From a checkpoint of a small transformer trained on Wikipedia: width 192, LayerNorm before each block.
Each number is 200 + 30 x the weight over the matrix's rms, rounded and kept within 0 to 999. Layers, rows and columns count from 0.

# layer 3 attention output (transposed), 384x192, rms 0.133, rows 259-277, columns 0-191
177,188,209,167,221,227,168,188,208,210,187,247,206,206,208,189,204,223,120,257,201,231,224,228,221,218,244,166,221,248,143,223,122,221,194,216,185,179,217,215,198,230,176,233,119,202,239,228,202,215,214,192,178,202,239,164,211,229,152,234,231,178,223,208,232,148,216,262,195,210,175,264,223,169,154,189,232,185,186,217,188,240,217,170,158,176,192,211,167,178,241,207,172,304,261,153,183,198,205,236,218,191,154,169,231,181,231,199,237,211,181,169,276,168,214,172,171,111,213,206,171,166,187,210,203,192,257,217,240,238,264,200,212,170,199,249,209,63,244,185,213,190,291,149,172,183,179,271,143,213,195,193,234,191,260,206,219,204,194,198,203,263,162,110,195,231,175,219,216,211,158,215,175,238,216,241,166,231,227,211,207,175,182,141,234,179,192,188,232,170,254,163
242,200,176,159,223,153,204,165,165,213,214,223,237,154,204,193,195,200,228,234,203,192,168,194,198,190,191,141,118,166,198,183,195,203,204,193,183,207,278,222,220,180,194,162,194,184,243,227,185,265,159,170,189,107,240,167,179,195,180,189,203,181,193,239,196,238,259,193,192,232,194,241,180,140,212,178,229,169,190,219,254,246,183,147,250,162,235,236,160,230,193,248,188,217,184,167,265,229,201,244,319,176,162,248,178,223,203,159,231,247,170,225,211,210,231,229,260,172,134,208,242,227,255,197,215,224,204,238,205,119,219,231,229,217,214,261,156,217,177,206,206,179,175,268,217,188,183,186,181,200,158,181,175,172,207,247,227,177,241,188,196,217,222,152,161,178,157,255,148,194,161,161,176,206,236,261,165,218,179,199,219,210,189,206,225,189,200,160,247,206,213,181
176,209,260,250,198,205,195,170,211,229,253,191,207,207,215,179,192,206,234,185,225,169,189,212,149,197,220,175,200,264,153,171,227,221,170,172,239,176,218,124,231,193,194,241,186,180,180,181,235,202,153,219,180,208,186,200,231,185,266,164,199,234,260,172,202,239,192,182,232,148,199,208,154,193,213,212,173,205,203,176,180,227,204,226,234,183,188,184,248,210,213,166,191,209,187,162,257,196,165,246,215,223,203,238,216,251,203,201,164,238,193,213,155,228,157,214,254,172,200,208,232,226,223,182,205,189,206,190,230,203,185,203,165,164,212,205,238,206,156,213,180,235,208,203,230,235,176,171,202,147,150,182,227,197,170,247,154,199,179,201,199,223,238,198,200,167,244,144,178,171,164,210,199,202,256,169,227,223,251,249,209,245,181,222,154,265,176,159,205,194,211,194
249,177,193,161,201,255,181,165,156,136,206,200,179,151,171,216,153,192,191,211,176,129,228,196,225,197,173,215,197,172,190,230,235,174,224,216,225,205,199,165,180,225,129,132,238,188,224,221,172,219,247,153,215,224,189,201,199,171,204,225,133,157,232,174,210,236,140,192,214,185,220,257,140,192,183,163,210,209,232,267,142,203,149,157,162,170,253,165,181,238,208,128,243,191,159,189,206,240,214,223,186,206,244,182,243,231,141,182,236,189,204,221,171,250,258,226,245,216,220,213,228,261,236,184,210,160,196,251,220,181,244,212,211,143,234,205,187,154,185,213,147,152,164,246,170,176,216,211,249,163,173,219,201,248,155,197,251,234,156,178,207,208,174,154,200,233,249,201,201,231,190,226,231,148,134,190,241,220,193,188,208,126,171,178,198,150,242,210,175,211,187,245
203,196,257,229,220,228,203,206,198,210,207,171,233,195,273,209,274,241,233,196,184,193,250,193,214,158,215,157,188,239,233,193,231,264,143,273,217,139,197,187,216,153,227,202,205,198,154,191,270,176,158,170,195,220,204,224,162,254,272,224,189,223,232,116,217,211,157,171,162,160,274,314,247,178,206,191,151,231,195,162,187,184,163,224,220,188,224,124,199,257,163,231,118,150,229,180,191,177,223,240,243,230,198,200,256,219,211,194,215,221,224,212,223,167,233,193,188,224,196,217,223,236,215,210,246,213,198,205,238,141,102,214,205,194,194,235,203,156,208,222,203,212,229,245,179,198,241,169,167,124,215,221,178,192,194,219,176,182,154,189,180,236,188,177,221,247,180,142,141,258,124,169,207,190,194,192,174,190,201,224,187,234,140,199,269,182,162,238,193,149,187,152
278,192,145,231,270,163,146,170,278,195,196,159,229,213,221,183,216,156,203,230,227,187,216,174,210,197,219,209,213,241,227,207,250,212,260,205,222,226,258,309,128,132,162,232,241,178,199,157,236,196,198,254,202,240,249,251,175,208,125,252,200,141,203,212,252,242,179,240,183,215,180,182,200,173,179,212,203,193,169,184,258,183,242,176,204,142,205,176,190,219,197,229,188,213,182,205,202,200,172,192,236,203,194,171,220,194,210,187,227,194,192,246,190,194,221,189,250,164,204,260,216,219,239,227,214,240,164,193,201,193,234,194,230,203,226,214,142,217,231,245,240,234,197,159,215,270,214,180,164,174,176,173,99,189,256,219,166,265,186,248,182,218,190,183,191,220,246,169,159,252,265,236,241,253,225,243,213,216,178,240,264,198,164,167,231,191,239,211,219,267,181,222
243,193,124,221,250,242,243,222,207,227,234,174,240,199,177,193,205,200,226,237,184,226,177,197,181,206,163,240,174,202,185,172,230,216,229,190,205,245,140,152,205,201,190,169,192,230,230,194,234,185,191,219,178,195,247,132,160,218,201,140,200,128,201,184,164,273,161,185,164,236,204,177,198,253,187,181,238,234,169,232,195,197,126,208,172,210,191,172,184,214,179,240,188,186,210,210,184,192,190,213,167,203,176,172,194,150,269,193,153,255,228,235,217,159,196,237,195,205,277,237,232,257,155,164,195,233,227,203,148,240,194,214,220,214,192,171,254,207,192,215,210,198,212,182,269,173,206,197,193,251,172,259,198,205,202,209,158,177,230,220,177,239,91,151,131,245,229,197,256,194,193,194,199,185,221,159,192,185,203,255,190,144,223,222,183,250,165,163,147,223,219,188
187,248,244,124,234,146,235,188,223,175,197,174,162,210,221,194,266,207,167,190,242,162,205,186,221,155,180,234,170,203,239,211,245,147,210,215,220,222,176,214,174,135,217,132,223,199,200,229,234,196,236,184,257,250,198,257,176,250,179,186,224,173,183,211,254,183,218,175,221,236,204,264,225,199,188,281,223,239,178,138,199,177,241,185,217,247,189,170,174,154,165,222,185,229,216,190,196,202,193,204,202,130,172,190,185,167,150,213,173,240,167,206,179,175,177,263,208,219,204,182,216,186,231,191,160,257,218,223,208,166,176,193,192,226,203,200,156,176,179,199,255,166,171,207,221,200,247,186,217,152,188,172,182,239,196,169,161,197,199,206,220,178,194,195,240,166,259,160,154,161,218,184,223,184,198,153,234,201,209,173,213,228,143,173,188,204,175,184,210,191,211,123
174,214,229,178,263,204,202,258,190,224,226,173,232,151,190,204,176,181,197,203,202,167,178,239,248,185,163,229,155,196,241,170,235,241,143,186,179,213,156,260,153,175,243,161,179,218,261,224,175,188,253,130,185,152,187,217,194,150,261,184,292,181,242,259,167,211,179,173,222,269,194,216,129,233,235,235,177,165,189,197,145,237,168,226,247,236,238,180,159,158,150,205,218,177,202,214,188,209,223,170,196,195,141,287,176,211,212,193,227,175,152,186,170,201,154,225,170,167,252,219,209,223,207,162,191,151,166,227,186,130,181,249,175,212,163,261,221,234,186,151,214,272,199,218,203,134,220,232,211,186,252,172,208,235,209,157,271,145,207,151,231,193,224,199,182,190,150,179,205,233,226,143,208,166,215,197,207,138,198,198,201,261,198,148,150,178,232,196,164,221,202,240
160,244,150,198,183,234,164,182,146,239,214,215,181,198,227,182,173,241,190,204,181,196,207,215,251,295,272,225,206,192,215,190,207,256,180,191,238,195,225,239,212,150,159,210,220,191,175,206,150,225,210,224,211,188,180,202,218,197,178,183,170,167,222,182,196,147,227,213,230,216,220,160,236,180,262,216,184,208,211,201,231,224,218,248,219,145,174,199,175,193,232,174,246,215,188,166,262,210,213,187,109,200,138,207,199,209,230,213,191,206,241,181,198,177,231,205,209,208,220,261,180,176,206,152,214,197,185,231,216,224,191,237,204,228,257,257,231,217,202,254,173,181,228,221,211,193,229,192,242,135,185,219,216,224,171,170,190,168,207,222,210,133,123,145,255,153,219,158,213,252,181,197,252,142,181,139,224,225,177,176,209,228,226,206,235,238,167,188,244,158,154,188
243,250,205,157,156,266,213,226,240,178,223,187,199,202,152,179,197,185,208,200,163,225,172,234,104,202,126,213,204,184,232,207,125,209,260,242,203,160,205,158,197,232,263,196,236,184,164,216,172,180,182,193,169,215,211,210,207,145,174,226,162,193,264,232,166,211,216,227,202,217,177,244,201,148,193,229,213,157,238,242,202,164,213,180,179,192,235,187,222,173,221,239,301,231,174,172,168,186,181,252,192,261,161,233,151,238,246,158,204,213,151,149,193,233,226,184,220,220,123,189,235,214,156,164,216,202,186,185,219,226,190,221,202,184,101,174,227,163,226,190,175,130,217,197,215,183,182,164,241,178,179,182,215,165,166,206,200,218,181,276,194,247,323,259,227,165,183,183,147,242,177,206,195,244,255,220,163,244,238,198,195,228,220,186,216,178,216,189,198,176,169,194
132,180,187,148,177,142,267,165,167,126,205,229,205,246,212,240,154,233,238,249,176,205,233,133,191,228,189,170,230,227,225,252,194,198,195,193,189,229,186,174,161,193,253,231,189,247,271,211,219,144,179,191,194,161,163,165,188,196,243,233,228,243,154,246,209,214,138,184,191,135,225,160,193,144,143,185,239,168,205,226,157,210,212,170,157,242,189,234,203,135,199,216,132,239,184,190,133,207,148,174,196,129,229,163,225,230,225,196,167,200,289,154,199,255,157,193,249,270,237,210,181,187,208,193,272,217,169,193,206,218,159,206,192,206,167,193,172,222,228,248,209,159,194,190,116,144,221,204,209,176,140,227,208,221,203,171,227,249,217,220,193,107,275,250,276,226,213,190,182,234,242,182,179,219,143,173,241,186,195,175,156,192,244,227,226,196,223,235,197,202,231,217
227,192,186,230,197,143,233,135,225,188,200,202,202,204,210,173,184,203,196,201,224,236,225,165,209,235,217,182,219,153,256,210,160,224,235,190,199,209,213,153,242,152,206,188,189,89,241,176,177,244,134,199,224,189,207,183,187,181,279,205,263,229,174,194,225,201,135,221,212,171,127,194,136,174,187,211,213,211,220,250,182,223,162,150,161,190,179,201,207,158,200,143,206,238,201,174,173,227,165,126,206,215,212,142,218,243,168,221,201,225,192,163,162,201,233,156,157,233,266,194,158,241,152,189,152,206,189,187,170,178,167,226,195,178,224,162,225,173,188,161,223,185,222,201,235,184,142,177,166,229,275,210,202,228,184,179,209,151,223,188,253,189,184,217,175,184,272,208,213,190,221,172,188,233,251,213,207,203,220,200,201,199,268,195,172,182,223,236,188,190,174,184
223,253,275,162,188,169,244,187,223,195,230,192,157,246,185,184,193,174,140,194,211,147,167,203,229,215,222,237,169,237,164,223,220,166,259,183,129,182,252,213,250,182,198,192,197,231,156,145,227,240,159,185,182,168,234,221,258,192,223,166,219,197,181,192,131,182,227,221,203,169,214,171,168,163,154,214,149,190,184,179,177,195,232,169,250,196,167,242,205,232,246,197,200,208,228,192,254,243,201,162,196,200,241,247,151,278,163,245,205,225,205,228,155,184,161,149,168,189,142,204,238,275,222,187,207,194,241,158,209,161,213,164,179,191,135,243,164,287,185,214,242,202,168,140,172,178,251,205,203,259,218,198,189,170,234,165,249,191,187,178,235,186,218,178,173,187,193,152,162,268,197,204,230,187,144,206,201,212,201,172,232,199,239,239,209,205,128,179,223,189,148,208
138,243,213,185,156,226,235,231,218,248,204,168,208,203,244,213,160,154,238,236,181,216,185,195,179,283,251,120,220,164,231,205,195,185,216,192,224,226,187,228,248,212,174,186,174,137,214,166,153,212,224,260,178,235,191,156,223,237,245,202,196,193,173,174,200,200,175,204,220,239,181,169,219,223,223,167,199,154,203,219,234,231,170,239,254,169,123,232,195,191,176,193,229,277,201,172,259,208,224,199,246,178,189,187,207,212,230,160,206,208,214,193,207,244,214,160,196,209,207,191,226,211,168,193,272,232,196,202,196,206,131,169,253,201,261,221,230,212,218,204,202,215,185,223,242,231,198,168,193,230,181,158,212,131,166,262,166,173,203,160,189,129,166,256,191,173,207,214,190,170,185,175,123,202,251,228,185,188,165,215,189,197,165,173,280,183,225,238,207,198,199,183
256,225,203,193,198,163,202,225,219,205,190,255,173,253,260,249,224,182,206,176,188,249,183,144,178,175,150,226,235,209,208,187,151,197,144,229,234,141,148,161,251,235,204,168,240,192,221,216,184,143,220,196,222,206,212,165,218,220,200,218,228,181,124,233,231,218,251,186,204,233,225,198,245,195,219,208,169,169,116,191,169,189,173,166,165,155,188,235,162,178,208,267,210,188,172,202,148,240,255,205,157,179,168,146,171,166,225,178,213,254,244,164,195,145,169,220,180,192,191,238,249,211,250,227,208,239,185,134,173,215,178,219,231,217,204,234,92,252,198,206,200,237,236,148,234,135,218,189,203,209,218,192,158,262,175,178,220,188,171,209,127,225,166,153,205,202,222,239,176,235,195,219,223,190,192,185,257,180,157,190,203,234,165,248,254,172,286,210,174,204,117,178
234,211,226,161,190,195,174,238,229,191,235,238,181,196,164,198,234,201,143,186,231,211,140,243,199,245,246,207,199,161,238,226,208,233,155,187,281,230,125,209,174,199,233,162,228,269,209,202,207,181,128,216,186,216,162,228,203,260,191,283,327,233,232,269,152,192,120,192,125,210,204,197,186,202,201,248,250,225,178,147,166,171,205,168,168,239,246,176,184,205,169,155,188,285,188,226,267,192,224,298,259,194,210,225,185,143,201,198,179,259,187,161,272,215,191,206,222,223,242,158,251,181,202,263,235,180,210,162,189,210,210,267,179,243,161,185,173,252,189,141,168,215,192,171,216,157,202,169,159,260,158,236,137,210,252,215,179,212,216,177,171,139,209,156,181,204,153,186,187,214,160,230,246,172,246,206,169,203,210,272,210,116,170,218,170,167,211,154,225,240,161,206
202,198,224,180,230,201,164,196,212,226,198,173,209,205,155,182,175,201,185,200,226,149,233,182,188,192,197,190,154,227,228,178,203,250,231,252,176,224,82,176,205,198,238,180,164,172,171,183,197,259,136,133,233,243,210,207,188,202,180,332,191,226,229,224,181,204,188,183,199,228,222,260,251,253,236,215,173,214,260,234,230,180,177,212,208,181,250,166,167,151,163,250,186,196,192,192,216,210,220,228,235,209,224,240,184,260,164,262,132,107,232,126,167,169,236,197,214,226,197,156,260,220,216,186,165,206,194,198,209,245,205,181,250,152,198,159,180,184,227,175,182,181,203,230,268,177,188,251,173,180,218,165,187,167,231,197,173,226,144,198,174,197,217,259,252,187,164,116,163,210,175,206,192,252,243,169,201,109,205,149,183,218,216,201,219,210,231,215,194,177,168,181
213,178,125,212,151,225,236,141,167,226,208,259,182,214,167,241,219,157,199,234,188,166,199,219,222,194,173,218,119,306,241,193,179,227,187,213,233,148,220,199,174,216,204,231,189,239,175,237,140,186,211,233,232,212,267,246,203,188,209,150,169,203,187,155,158,195,241,204,268,244,164,217,225,175,173,189,173,222,184,191,217,215,178,202,185,199,173,104,130,204,207,235,207,230,209,139,205,181,167,236,149,286,215,150,193,244,180,233,245,228,176,184,174,245,255,225,205,233,213,229,218,176,191,295,143,225,178,248,169,199,157,155,245,219,217,176,187,152,169,215,201,189,196,191,202,252,249,211,197,240,174,214,261,244,178,200,196,145,218,201,167,232,197,218,216,218,220,226,175,211,238,230,180,240,224,180,238,170,223,224,229,255,205,198,220,249,205,207,169,287,179,230
# layer 3 attention value, 384x192, rms 0.147, rows 260-277, columns 0-191
130,249,205,254,146,272,230,193,228,194,169,204,207,185,213,220,160,196,185,177,233,222,209,219,231,177,265,188,254,228,224,173,159,217,154,178,191,166,177,196,164,191,172,230,192,212,147,195,227,197,210,202,177,245,203,256,244,183,225,167,236,222,195,154,175,189,145,228,223,193,250,226,246,237,175,160,137,190,219,200,154,149,217,182,196,249,170,214,224,189,211,184,203,160,175,204,209,203,185,174,187,175,256,160,195,163,182,197,155,227,240,180,197,213,179,247,158,253,289,178,232,179,156,231,235,196,176,205,207,208,213,189,152,192,223,177,202,184,216,211,169,240,243,153,195,226,205,209,210,241,244,222,224,183,195,133,117,237,228,222,211,182,172,236,199,226,245,189,267,172,201,192,218,189,178,230,177,157,200,206,235,187,245,200,160,222,213,262,161,179,135,227
212,166,170,156,188,252,223,249,205,217,179,179,184,181,211,230,217,228,147,279,180,200,210,207,184,213,189,203,206,140,202,223,177,204,216,251,187,211,166,234,175,198,204,141,227,209,187,224,161,234,208,142,175,261,211,170,184,218,182,215,181,213,218,234,167,152,207,193,204,220,171,183,277,215,166,228,229,151,187,208,219,199,195,201,150,203,186,213,145,199,182,235,199,244,183,216,144,173,209,196,201,172,180,153,160,201,169,216,242,159,193,224,221,206,250,208,105,237,189,176,142,169,174,264,185,241,184,220,205,213,222,196,167,205,198,208,171,211,219,182,200,197,210,169,197,180,221,237,193,201,230,196,229,242,214,209,231,196,205,181,222,161,220,185,221,214,188,261,232,194,246,199,194,233,173,196,181,189,184,139,193,164,207,174,217,149,237,215,172,211,172,229
125,259,150,287,186,145,201,233,220,229,210,165,207,229,216,182,235,235,174,215,217,219,149,261,248,210,158,161,223,164,254,112,162,178,183,200,159,186,261,193,230,189,246,234,203,186,160,225,167,186,179,244,175,180,196,186,206,196,199,189,253,202,195,210,197,155,290,214,242,190,197,143,229,169,236,195,184,164,214,119,226,212,190,206,239,199,197,232,223,163,144,274,178,174,191,208,176,170,174,209,226,192,170,237,243,150,220,168,158,186,211,172,187,219,174,188,140,197,210,183,195,183,206,223,242,226,138,209,157,186,211,187,170,183,188,220,200,243,217,213,173,226,179,106,212,151,192,190,207,250,176,207,211,98,240,211,190,215,169,210,185,170,177,208,202,181,182,187,224,164,247,164,160,177,272,187,157,199,236,248,216,273,179,189,192,229,159,219,204,238,220,196
204,209,147,211,184,229,196,176,203,180,208,215,187,196,222,172,158,198,174,233,144,197,187,212,255,213,189,217,257,133,193,138,172,152,212,204,147,204,155,206,215,271,238,184,245,169,206,231,191,254,210,180,188,203,242,225,199,175,130,180,187,212,208,215,232,210,193,189,185,205,219,157,185,239,214,221,242,166,193,266,179,180,201,155,189,231,168,252,209,134,214,140,257,178,183,202,160,198,210,191,178,234,183,218,163,176,195,209,172,171,190,233,182,252,183,172,221,209,153,174,185,173,217,217,209,187,227,258,192,215,241,150,202,173,178,252,215,243,207,188,181,204,181,163,208,212,194,264,271,285,191,180,241,200,248,261,169,201,214,233,188,216,168,232,214,201,175,261,240,208,284,263,226,196,183,216,180,255,183,208,186,203,230,217,180,244,274,183,214,211,237,204
141,236,221,239,161,291,253,210,188,202,209,212,242,172,224,213,170,244,179,203,205,225,163,204,211,154,187,238,211,153,169,182,206,236,157,211,192,230,143,182,275,301,184,189,194,237,199,243,209,219,223,177,178,204,189,209,231,215,236,177,178,261,222,210,152,215,204,144,214,205,208,256,230,188,219,174,210,244,235,222,158,204,190,189,213,196,247,245,174,188,219,196,260,166,243,200,180,154,179,179,163,194,257,206,148,220,194,218,136,263,183,185,232,204,170,146,179,163,254,138,224,185,206,183,213,169,239,226,199,206,196,209,222,148,220,209,255,168,201,210,228,202,176,258,243,165,220,191,219,229,231,216,211,215,135,210,154,186,245,206,243,196,201,285,255,199,141,251,248,201,166,183,239,146,234,189,222,192,193,200,196,208,263,242,185,151,181,228,206,196,201,211
165,196,218,170,145,198,183,170,208,181,187,215,193,200,218,216,215,237,202,181,239,142,199,241,232,175,220,196,190,208,192,182,189,187,203,218,154,141,191,191,187,221,214,255,262,215,238,142,229,200,222,167,241,196,159,243,250,144,218,271,207,255,172,182,171,217,212,190,213,180,191,226,174,154,186,238,236,210,192,155,210,195,224,241,232,185,215,205,232,180,217,201,207,214,228,178,202,198,205,235,273,172,173,236,199,215,178,209,293,182,210,215,194,189,229,146,139,202,209,177,198,164,240,170,216,176,185,137,225,162,239,204,219,210,187,275,138,195,228,226,208,243,184,153,189,193,175,198,141,187,235,177,249,239,146,181,222,201,200,179,184,244,268,233,263,169,221,213,145,223,213,246,208,137,195,293,212,225,206,168,248,211,145,221,219,128,261,194,188,160,147,206
171,129,176,240,263,208,149,199,185,256,205,226,242,151,190,155,164,188,225,199,165,251,283,189,207,238,219,223,198,193,185,176,184,181,158,193,205,215,178,150,313,223,228,218,167,195,178,187,139,228,168,142,193,186,218,218,171,181,211,172,212,214,199,249,122,229,229,223,171,159,238,163,161,191,183,109,189,132,233,214,176,215,239,200,231,207,230,220,262,206,199,246,309,141,178,229,136,177,221,200,231,243,251,194,219,220,245,174,216,188,232,202,220,191,194,179,204,191,226,237,215,174,206,187,231,182,194,247,192,199,254,237,212,178,234,206,170,202,211,217,180,230,226,166,212,244,161,267,200,198,203,224,215,147,164,210,245,225,180,170,188,223,201,248,204,188,160,188,249,167,186,213,197,209,151,216,201,179,183,195,162,210,246,233,192,193,183,184,166,171,211,227
200,217,167,259,163,290,208,133,182,200,182,198,174,221,180,198,221,187,254,139,128,166,224,211,195,220,251,173,229,201,194,217,221,221,239,254,250,188,202,142,177,255,164,189,252,195,144,184,196,179,185,236,185,158,208,200,191,233,193,212,144,210,126,189,224,206,213,208,218,230,189,213,246,185,161,177,224,199,226,187,203,143,294,215,165,158,178,226,212,218,274,210,210,207,136,199,220,175,149,238,232,194,198,186,265,191,223,229,212,242,249,196,192,241,260,200,217,226,185,210,188,230,241,246,235,166,207,140,234,212,211,229,223,211,211,192,190,223,197,249,201,143,221,189,164,282,169,207,240,269,192,224,222,176,195,163,203,190,170,263,157,205,213,216,185,272,258,182,242,160,162,200,158,202,183,203,182,205,198,229,151,236,150,212,256,224,159,157,219,217,209,183
227,195,178,200,215,157,224,241,241,186,219,159,171,228,181,286,208,198,194,229,231,181,213,177,183,206,163,199,185,182,210,205,191,176,277,198,143,209,172,206,220,201,226,246,130,211,196,233,289,215,179,189,167,174,171,161,172,201,219,167,229,232,175,232,184,205,207,204,143,129,207,234,171,195,233,168,226,211,207,184,151,230,212,187,189,289,215,199,202,199,173,248,181,170,173,221,178,170,243,209,213,227,226,232,182,214,195,227,188,190,226,235,200,192,214,163,178,244,233,152,190,223,224,240,159,154,192,219,183,225,203,160,120,203,199,194,140,208,146,152,204,212,218,212,179,251,206,194,138,230,152,199,209,151,178,254,215,253,212,201,230,198,255,268,135,242,230,161,190,155,181,221,175,218,218,219,183,184,228,241,183,205,167,153,130,138,178,216,259,243,218,221
149,169,192,232,195,141,210,227,133,160,136,179,195,181,222,227,214,190,192,205,240,180,216,188,188,253,248,215,194,266,242,203,238,226,200,215,204,256,176,181,184,133,205,220,158,206,164,165,174,211,211,159,184,188,202,190,182,242,201,188,231,248,191,208,241,246,181,195,222,220,158,219,197,214,140,243,196,260,197,133,198,148,167,211,161,224,170,219,225,229,199,179,177,226,208,272,232,252,171,173,170,156,186,163,214,187,166,209,131,179,158,254,189,194,160,191,140,132,182,211,177,210,192,208,164,232,167,164,155,184,194,216,199,222,245,168,201,216,193,188,198,258,204,182,157,210,205,232,133,164,179,197,213,241,214,199,163,159,206,150,184,151,151,111,216,212,217,238,261,207,268,169,221,171,184,217,237,211,231,253,168,180,178,151,210,192,183,163,178,277,204,238
272,206,206,244,264,242,129,211,225,209,211,156,164,189,232,179,209,160,170,134,156,172,171,222,200,205,202,212,185,143,127,238,228,204,195,231,227,183,232,189,217,184,206,188,262,206,240,166,212,292,235,217,162,236,216,175,185,185,148,202,250,184,221,169,221,145,206,209,186,256,218,200,179,223,191,182,162,178,200,228,212,221,196,250,218,214,168,215,175,288,131,212,241,172,195,115,239,155,219,213,235,223,173,265,195,159,179,190,283,153,99,214,222,155,156,173,169,172,193,223,218,211,224,201,123,154,220,213,183,190,203,160,222,257,210,239,256,234,180,207,210,226,185,232,225,268,158,213,223,201,236,178,209,199,165,199,197,192,185,197,184,206,131,155,190,192,207,190,222,135,187,152,222,219,224,163,139,153,259,205,210,230,221,165,163,212,182,185,199,219,228,150
211,196,262,241,204,219,199,183,213,233,225,131,220,171,182,176,184,138,251,188,198,183,162,235,191,189,158,198,149,218,170,178,209,142,165,238,244,248,215,194,145,174,214,231,213,255,228,204,213,127,239,193,184,230,211,196,199,247,178,217,177,195,267,205,192,186,256,210,203,300,215,194,204,225,213,224,168,228,180,176,212,189,214,183,212,198,257,174,170,236,174,242,217,184,168,204,213,221,249,259,230,170,229,207,209,207,232,191,205,160,197,219,185,200,151,263,196,200,161,166,209,179,198,192,185,179,154,154,242,211,250,200,218,203,212,228,180,228,204,186,205,156,187,153,187,137,236,206,209,182,130,199,236,225,198,240,184,222,239,189,150,170,229,189,281,208,215,232,190,202,156,196,192,201,115,191,150,210,192,203,219,208,147,186,216,227,192,163,229,199,181,248
221,173,129,193,178,239,205,277,200,212,222,157,237,169,206,186,206,193,212,246,173,191,151,165,171,182,193,154,255,176,195,172,190,243,169,170,195,221,168,174,133,210,204,238,210,137,214,238,189,208,212,211,231,267,163,202,205,184,192,206,221,188,195,234,214,194,165,279,169,221,198,240,233,228,218,158,184,216,222,223,187,203,169,185,169,207,246,237,211,214,180,238,229,243,139,175,193,160,224,230,203,204,205,172,212,180,204,219,223,185,209,184,262,243,251,199,205,180,195,176,192,161,199,214,230,206,236,185,198,258,199,182,208,206,205,138,208,125,194,249,221,163,231,271,215,244,155,199,228,99,187,230,216,144,199,239,163,210,157,190,116,207,193,208,246,260,200,275,196,154,166,191,219,241,212,198,229,195,192,254,227,188,169,189,199,206,213,188,136,163,241,170
268,216,217,153,247,229,201,203,178,148,207,178,191,224,175,197,296,194,161,178,231,188,199,233,234,164,198,235,195,273,188,178,206,178,193,210,175,254,202,199,160,194,269,208,208,264,211,235,237,166,194,200,232,146,206,265,157,189,172,194,219,228,185,200,222,158,183,204,191,164,157,252,212,237,180,175,201,211,182,210,198,181,212,187,223,173,231,181,116,184,253,221,158,202,182,196,228,190,198,193,135,262,258,227,206,180,139,210,172,196,208,226,197,196,233,216,233,231,171,182,184,218,225,180,161,177,197,267,185,220,212,211,151,200,150,200,202,210,171,182,192,193,214,169,180,146,232,212,189,187,190,251,207,211,252,207,204,242,165,214,174,214,232,169,179,212,206,191,224,214,248,209,228,211,162,209,180,179,183,236,222,159,193,194,199,153,246,193,206,192,176,211
129,203,180,230,196,217,243,181,156,210,209,160,218,118,162,186,225,195,174,259,167,182,254,176,258,200,208,185,166,204,211,194,299,195,202,201,175,210,187,204,201,202,175,240,204,134,206,185,253,204,222,218,169,213,161,218,238,173,168,214,162,215,246,167,198,208,188,205,162,194,170,198,138,235,172,194,229,191,219,224,243,181,268,226,242,239,162,181,242,172,164,152,209,162,241,166,226,196,183,222,210,229,176,179,190,217,174,175,191,166,185,206,203,167,273,231,223,175,141,194,177,218,154,170,194,190,212,236,239,175,225,233,163,187,208,227,179,202,205,173,183,190,168,280,198,252,163,196,191,220,207,213,213,173,156,197,174,189,248,152,214,230,196,251,217,132,217,148,220,188,179,163,237,207,264,245,158,216,231,207,203,168,237,185,259,224,167,173,271,234,184,219
154,167,166,229,129,198,232,194,223,158,194,248,224,189,226,169,72,210,193,208,195,125,235,210,192,161,182,165,173,199,189,222,205,214,190,189,220,184,241,173,164,228,160,215,223,231,179,216,222,237,213,238,174,264,210,235,171,121,215,201,103,210,208,160,254,219,235,185,209,249,203,193,190,253,223,177,190,232,213,227,188,177,180,151,217,173,186,260,179,228,223,221,216,111,239,174,155,201,146,191,178,235,209,204,207,236,232,195,203,166,173,213,192,213,191,221,136,175,176,225,136,213,191,188,209,253,172,236,208,211,161,154,225,218,180,176,223,224,171,295,182,215,204,212,188,295,203,226,206,180,230,198,295,188,152,152,267,212,206,187,171,235,218,191,185,187,272,170,177,212,221,155,185,251,159,195,243,183,182,160,187,243,182,239,272,232,180,236,143,193,236,162
169,164,156,247,196,219,231,213,186,142,204,227,224,119,191,223,203,223,218,222,236,229,184,214,178,271,242,224,198,160,229,190,158,157,203,247,232,156,248,184,209,215,175,221,207,204,213,175,167,159,213,246,156,216,202,200,174,259,168,134,226,194,225,210,196,186,201,163,220,189,147,155,208,221,153,210,212,205,156,180,170,221,251,178,163,178,201,253,210,223,220,184,242,137,229,250,258,233,196,215,150,249,174,153,164,186,215,143,211,231,197,312,273,216,207,216,198,172,202,258,149,199,188,225,207,242,173,196,129,222,218,158,151,203,212,182,269,194,257,232,222,211,209,195,126,212,215,186,193,199,165,250,215,216,185,224,215,131,211,225,211,179,230,203,151,181,186,253,157,202,274,197,214,208,157,174,237,270,148,252,219,153,206,211,189,219,199,134,184,233,225,243
197,233,214,220,175,124,187,263,195,228,194,165,222,230,213,223,232,181,166,227,206,228,219,217,139,202,253,220,261,116,170,177,202,148,236,216,173,194,182,184,257,215,228,197,215,154,189,254,174,171,207,181,250,168,155,213,200,179,185,201,179,266,206,183,196,213,169,189,167,215,197,166,160,228,250,221,208,144,216,189,220,169,222,155,217,279,214,160,206,212,211,175,182,182,210,253,238,202,249,147,194,100,182,184,265,177,229,205,160,191,172,187,223,154,174,209,201,196,195,190,179,204,197,183,158,210,194,163,243,216,219,229,197,191,240,204,180,197,219,210,224,227,160,135,179,135,183,226,228,153,192,193,183,201,176,229,225,253,209,174,250,174,236,181,176,174,197,191,237,154,198,174,238,205,208,206,148,236,208,170,202,203,144,220,142,158,210,202,234,181,213,212